Weights of a small transformer language model.
Architecture: LayerNorm before each block, rotary positions, no biases in attention or MLP, tied embeddings, attention and MLP in parallel, capped logits.
Training: a variant of SOAP for these matrices, 489M tokens, 3730 steps.
Each number is 128 + 24 x the weight over its row's rms, rounded and kept within 0 to 255. Layers, rows and columns count from 0. Numbers have three digits each. The size before them is the row's rms in percent of the matrix's.

# layer 4 MLP down, 384x1536, rms 0.168, rows 280-330, columns 1024-1151
108:134120101145128138134138139151124141149118156133152148127151119123129147120112077138140144118108124132100134107101135114118154110120093158083118122144126127140134092134158119101123140066116128130106139102148121164128137106156126168112154107139154133095106145122134121158118157139110116145113168145166098174134093140124126118115130103076116117123133149148131125154118120163170137095117
102:107121132115153125110116140133131147138100136128149112159134139138104155118134100140124114100124171119128139092088119112148191091143125095165137132084135115142153115131133137162157146102153153094121096140117140114087140162103144114156134094150072106116156096112155162117139150131162142118132108133130136073114139130099157134087094115101095091146138123139149107151098109124103101145109
098:053132128154119093133164135075146119155089151151115130165102086130143160099140124138121101166133173113122092121128157135098094118175138128106120123078134157137102144133116120111134093149091132182146116100137119147115138140099116083140128185149178152135120130094131142083126085135129195100114102123106092172097107123098121095140169103111128101082119144131120131095122122123167097158150
102:103150116132132089157107120116080126150128163144135115141140121128094178111147158163139145104138191186149156117162129122124183109148121119145112105097142132112159113161124130143145093175163061101115146146158092155124116117114109126116124090177134089136100125105112107128082098108106147128142119080154109116151143139134157145109109125189126117144111130103145141140154212053139132162129
100:107125131122159147080147159157104107141125158153135145110112111114166110157115069134147111119151113154108131158113134147090178129104117134114128094103150096081093122174141085147147148121123118129116146147143127125120129150111116092107142106135103129134143150174162178118147104153126120133119101130147096156139114106122160134148185089116110162132122122180170141124123168164107127147141
099:139117153091127145117136093121120127129133169145157150152124118190082147147101107159122148125108107103133144103168176098144124089131104120139129150156128133132124120086107134127140110125150115159140104138154104107106107165108162167144162127131121113125121138137110123128151122112152150153119111121164117127115144098115136118120128101129114097156128160129125167115120117120148137149148
100:114099105124145097128107132128148136143117138174119131131103149144069150109122176094121169123133110136107126146133108174131129108104172114132131156109158166129156084095114099126137138145123143132115115073130131109137115143173165125088114128137124128136116105128124088095124114171158135154120150112151153177109104140133144127115144136126092083075104094118091172162172138139103118111138
097:153193117137133112164110143142141127125118127122143097117132145077121116098145134138081143149081115118113090123087129119123160093137154180110153175163130155164131157099133140157159184137124133140105106158108119155124114140155119129119121159098128145131162097100116159124128113123125157146109138109130081119162161109134157139146118112155120155168118142084111099132149095137152107185142
102:148172163146123112109096143145115120159100151149119108066128136127122159115121115126092149116144152133140092156137127173117133149145141104112124115139129123137144139120072090118089123145145140099112180147157165095163139106066129130123095114094114103112138148139163149126089139149101137117096094080109165121105085127118113180144084136107143137128144155146160148082112151113159148149134
098:127093134080097134177121116124150120094132112108163156145132164095131164179145118115179153085159102117101114091090157138122110161097099138134113090158126132138163112130138184120104108140164138157079122110076153131108152147151128161129134157100134120166095146157101131108142129149121117133112193131138137127115128139124158108144112114152134117152150145112113065116115180149137134119115
102:140158156112127133163088116150163084137150150135151127166123129098103130097072153137185147127095102120154113118128184125123149082122106110102145147096109174178163099121117129165125094136074144111171128132130123127145101132142137135108121174157122132139121187132145135140143055155075126133110160102086108166115134086088098136130115121111143125105102148107106125142122148143141156103129
098:110086148190136119121136121138143104132119129161129104113133107135155132124159119115139126139131073095093152179141125123119160129122176147145100085094169073123080139140131125142079119169085144070160119141124107113137136111091151087155156120064118152126110126104124126098152159128131180117108142117189160132130145123156096104140143138160168125105132082134109141124126138097140154145165
104:141119115103128115150112112148111142129137091138144109125115143124110090127133082125122138147099136128109119119106109102126114135131135122124128123149149143147107152145103103080140135169115129116135133121156144134159114135167143149108116146155088149137149123124109115095146127125102143118112155143050141155169115135122146127103097118095144099143136073105102077103108117102117123181132
101:139150116146125116113104125109144097155137135098103098139128105119126167124113116085160139112127135148150119147145114139122165120116068134171133130186162108114096151111145154128127130130139091104130118150124116115127089128096090159141116150141121171132140135174125156148124104140107155106133087151111120118142130133151156097155143137141131107136125158105133136121129126080167087173166
099:081099127096153165143138135174098116092109147119131158134135124107172140139105127131129124161105146141120118104093120153144081173121140094136142128140152111112124144111107092131191131156158128143140121120112181131134102096144155128122148145088136126107141161142122148140137133172151165119123165170165116147137165117170186131128150156133137126116108172139143127150118138128126121101160
104:097137145099096177149113139077116088091162163106100168119110096154106123114147156076150100131123165146134112069120132119133137171128146104108154123152115198115146148059112151119139098132131143185202102172136115176075085119133117090091172143087164142163127156132151139151106161118118092130164100147143132103110146091096118094117084141171174134129186144134108140106128112147125109173095
100:117096098097136131130125137126115126134120110177120117156094105103142125114132139095117107120133126094117114131139134107095121106165096146150125085155101120128108124098111080164120136113129101135157143145152133083115117151097072147103191155118122149143150112093162103131120103108118136097141114113129114102169135090164154115135149120126103125119104083113107180073114190161116135128145
097:139137141116120103130131104160154148092128126154135118142136111116141133160109096139091112135132107133145137130160143119140121179145120139096130132107151135170117143131145118116063107142134096103126099115135144102159113145155164112145136168122092127086115107109087154112186128114137089124104133155114159104150165124157172122145131151156100160141150124099052103143168127113149162178129
095:174147133141139126125098140114096159142104130126142100092139129119135156145128141118062159136131175112096083113118114144134151101158147089108150081095151118147119132156148104128117149143116124154118140104152099143173168113106092150146145107127152115129148067157152138098113115115115117106131107126162174114109160121129132151160124161112099120159153167118173138142168144131122116118140
099:145125132123118107108128136106138127124088107108178099154113142106123127098198119121091121109122129120152151115108126153103135113129121131090172099158162124149140167136116148137102128126121129175107121104124132116116119127125119160147151087139134140139079155139118113141114121104149143130137166104087072182167149092106145159122155158157155139164128121080145116110137139106107103116132
099:113152138056141124160135117153146154165127124123162134117126133148144118133095133116136155105113169101132052173160113148107135132153124149161105176123123148092122137125150160163134132147148159115111113133126129147154082111124120131108127105145136157167129137153165165159127134168126064161104112121111186110113126120119149138110136150131145107102125100158162113145098116120121120167129
099:123095130136103177140100169133109124125104140147125129121078153124116153139128117135096130114149127114110125138158154119143112098134120158181120085084149130178106125147155114174122136158175091120176133138163111060097149132138117154125124102133070114152125149177107128103106181107143117118142155125133101141089140137092117117089138136106096095125124083111126115157167120143120117106149
100:106154171143134131167147159101146082132124156135107103131125129093111118122106121121191141125134082154144148134152173124146171145110209098129138129152139116088103122143124134099099123118133102116133138111157093108133141141142146141116109132105139134107108128148150157130138143141115097127100118147106138125116133105147118116137158121109171106100123176072123106150086139079101182142145
100:158078140136137104116136128177118134120154119098140110135148133162130108188113168149126129110164130116120136116135104134111118130153123145133147138105068133171151122151142161158116118118119159093154109081153099147116150140134061105157144171147145182121117119145121111146131129126169103079123092148133120133120136132166102129093134174149130131156126116131126136121139104149119134116150
103:135115095101161131154098093147177151126131120109180135102115144126136107137153130121150159128120077105147108125134081132149119142111133125127109117131099105143143112137132115140158113120099148128102100090103143147102083103123118130095148161109156096126133102119109106109109112156121165141116129126118138119116129157148175145091099091131167124182147126141105139126118145128125125137088
099:100129138113110108103135124148114103097140133103143114160107126130115136127125144137141141134158133107153104093150109136131147102111140124109141103125133107139123115153104128174156143107195106137146132161095176125127118136088113138106144084162116099163101126159148115114110076135128129168129082147164116157118132130145105170117103156084145124126149098137116117124141112100142083154089
100:158132127076068131141157126095162105099126100134142135124111126154144126122108151124129080123128149109129163112116104118122127138127118110181111103177098166146145145079107134134130148099141129133145117132097120145120143137105109108147176108127129150088135167107105136125133168095110123116110082094125176117166128145173130117097158133140126102127091162092130076148155112118168143144138
098:182088148104130112151178143127115132112144108135148133141127124115143167117140111159136163105125122102116160132120142142110145120115138150125116134115135062150104148178124123139164125129101109139104089135082141115138124121146172136082123115079136111129160139124159084156129111162117158162121113156133102139149125109159129156087102129156091116139130131116104096098115162141134122130098
098:118147097144180185058134123134141108119176164143157108109138137120128142142130132129113120125144109168124160073100123114120141127131110108130097142155135130126139170169108133150163136122119161112121145111147130139102150115149111135143119098116102114148167121149085105137138151105110084124114115121124180177140094133135133108103096090104168122128096118130110148146127139126121111130080
104:132112125094116116113112132105181142120150157106112108131121117106144168117164125191144110102139126161103152142161144138122152140141127108107140137161120133134119146098152174122126109092145142148101123090146141120137142123166125180122152131107108146150127117145125131140103171135142122129152158147073106170131096129081140125121113108124086085148149105156151097129117105082125128101135
100:109130110130144153066110120115139108143123118176160110129083116144114117109102140101130145144108125151121133112102127117154124077146177121097130125151163144118135135122137124144155148121123125189146155133153079144158137139114117120115114143128101174126121082114113094135145125117134104087164082100164150134144123176120134121168113113141082116113134099069136145118120089170065124115120
101:101154141141123117142084128175081118150162103102136131132143107123087122158096203104127160128143110162095169115135192149130072097119149135093137118151146142167117150124126119086118102137110127123117119136130101134144128134123147177112162104187125164103109134126147113134127123149099103126092100150111133085160100135086140167114124143147103109097089091134146094108123104118111138088145
100:126114138128143153066080141118136129143095091108111119129121110124086166153123144152175104131108141145141110130118158109109084122123171127119151135169162126110139116141119106190204134106134133155140137110106079119106185122117088109098112116115095176063143114126123145096094137142099153102113089127101165122088132126136086100121110130104172116125122155080086184106119146114149134163173
103:114124091084094139125127134136101120084112150155116089125121099105136178126102067120133141151154167082151106127104134143144146101076147100137132157104117146100131145158109146083123103064116153105150100139133131078133119130125104140122193136153123103098101161118127116128158124121084122145105149143134101127181085127166124183077139136131122120123107113156112178096106174132194169150148
101:112133115127157177099111134110134126130105124120164115179120145161114130110150119092143087138084121157147147155123143102116087125114089129113108164097092098132096137134106138160072138168094120158103096042124119126109106086109124192119146150125084133123174152123123122118100124126136100130126123140104133163116098144117128134137103130125146130174127133121109123133146146135103132130118
102:150112098120096119130127149141127140134136126127134167177158141073110116101132168149095137113134123117143089149105179155085109118110159152110080145101113142096092083124172124149120156123157146147075111100121131136125054165146165122119153129102171101124137121105107171121118158127105111133115156164137160153084150129143140142119165075110136134125111132110106138121119149123137133167072
096:132157141108137152138117113111100120101132153117145117078116153132127119097151117131117143133148142137137127136141116123126062150128129097098130165106120133126121113123101156145118112179123146170097119130141119124107152145138120178148136145151143166116094115120128157136152085158106139156077124123132085125192149127127109134110136115134100145138095102134190079122167156139088134140125
100:132073147116116210146152167126158098171171084131123120111151147079151130123120094102142128184117102089094162124144091166080138164149110107137091159100122119115079118103091074145111145110116086148137106137133135117119085139138133102161102072158103116142150134106159125161125146103166151154069150146130116114137117145156152094066150099107151134112123126140156142119156179113163131172153
098:141098138158138142080167115098134154155085134114169100095121102110103175154108135113158119124148121157085138108142112069149106137166137135157175135113081115112116121139142146150041134103130182110120148140136125111152144147149157140113099182142123159141096141111118119151099134169149126110156093127114132139089111169125126191119105114142132112124130098142088121119150112150131130144142
099:128125147191127124167111163115148125102140164108167126128094121109160129142133141154172146147147138148120140101136150127144117135133107116107143103149127157121105134128127098106136115135137126146160121106112112138113119151162120155131138100113124121093101125118145180099187135108140174123154102122102139148145105134170131138122127168068121153146114123103174160136133149107076126108151
100:121132109124154090132173151148092158125118090155154111167108101135089138115163128150109126115121117158138100185097164113142129128118141104153108112113118064118111102129128158088138123110115165155092117085132116190148135189140114101062103155123128135091146172160155110107130122148130172117096158124144124152151107107188159135145105118153066133112147111106118151119130130165146099163180
100:108127116131170143132100105131124152120124139089142095121130162128153144124107138128210142146155086144114141114134129123123118088135166126133121092117141096123167138098147099122127118082107128130116130097154126129110107137124112140101154134144153163132124097140114137125112127136118178108182109097114122118151141110123127080134059151133139152137156119139151121112124167114137119149095
099:153102103101098125167147148084120161107157097146074179119105134141090078121106142102138136087126126115112095128144141135103108157166134156093154149165128136144137122114122131132093105116112116137142117149123162155111100111144132143138147140150135158130132114111094112134144084134132111182141137138166137127135124120156130105115134126197124139161161150150131111164135155150117122121129
099:115087076129133085132107068066148116106119148114135151136124163171164151104151145164119102121073158121089150097170146118122123116179124103142150110094156132106132117117134164066134165147109131127130110156177134128127118107118104121162126133128131137146117119116128111115121116092124143147135128152134136127096106135142167145117135071099146114102157161125144127093177131108137142156128
101:098129107112114104118117150149107118125142094119119131152119130151119099131098125121122151111120130115145101103148125147107156163133092139102130144135127103137116139092156125152095136131151128121165109163135102125110114092078160126148082097156090156134108149132096127128103159097115134064151128143082117132143100132152136130128107093118165182155151113116117141151144148144127149156138
100:108149133120123113141163112143140136099137111126110104126100125143150078141136163158138126101108152135174145090121117168134123071130154137122124141119118086140121143107144109133115116134187131095113131134111098127101121106116123115116127148131109123119153124148142116135127130115142085165159145156125129129142103094138163096164144148172129146151107090110123107126168140137120130151107
102:104156136060123134159103158116118080130127151090147101088143124157119120160110155113125074164163148154134116175133141145146145105145145135110125127103135114166108146090156125121130147162121116116106133110155177148126121117113145153106121174135122116126148124175104157129144117111102175076084081117114150119093129089146118142123101172130139154134157149185140141153114126117142136124117
096:138171145117113105144141128140124158155119128105131124139135162136071126130111174096081095141125130156073077143156110143092114123116098143065102205105135137093140102110144173104107087109140122124172108124098096091124097166116157154191175119144163210156194133117128115127113097099120137122143156102106153121116103127095126071120114049115176130131132152098145122154123147133146180113117
101:158158143143154149111142147115134155169131133119113140126138194114163106142138148144110132141091108114156122135141137124123113158116096141144137084122152147130124121128139129094108124139119196132156110139109104129120132084142115096170139090158108166155120114118130117142141093150129166112159165107154127133133106182072145130142164128127155120086105127177131123094130087078101107101156
100:108119133124138111172142102091109176094116032122147133136138109133151133166148142132119155137132107139150125131137133116134135138134101144102107114151101054139088103155145139138189145119128124126098122088117087124163154118122140120116103120105094084090122152105128102111107152155101116146129159123149159109170137115121147160124122134129113108120092099147141106126088079178120136130127
099:110137112142107139148097179140182138093114124078188134092141127149106119131128154110118127120148152148122139151078120096126080123120141165102137125156072115134153138144162126108107127134167156116144140140161130147123149137135138105141138084110140097129134116117147135103142155120149144163179118151171125148165130148110119098145088136163120153120100135122111122148081095080107136103119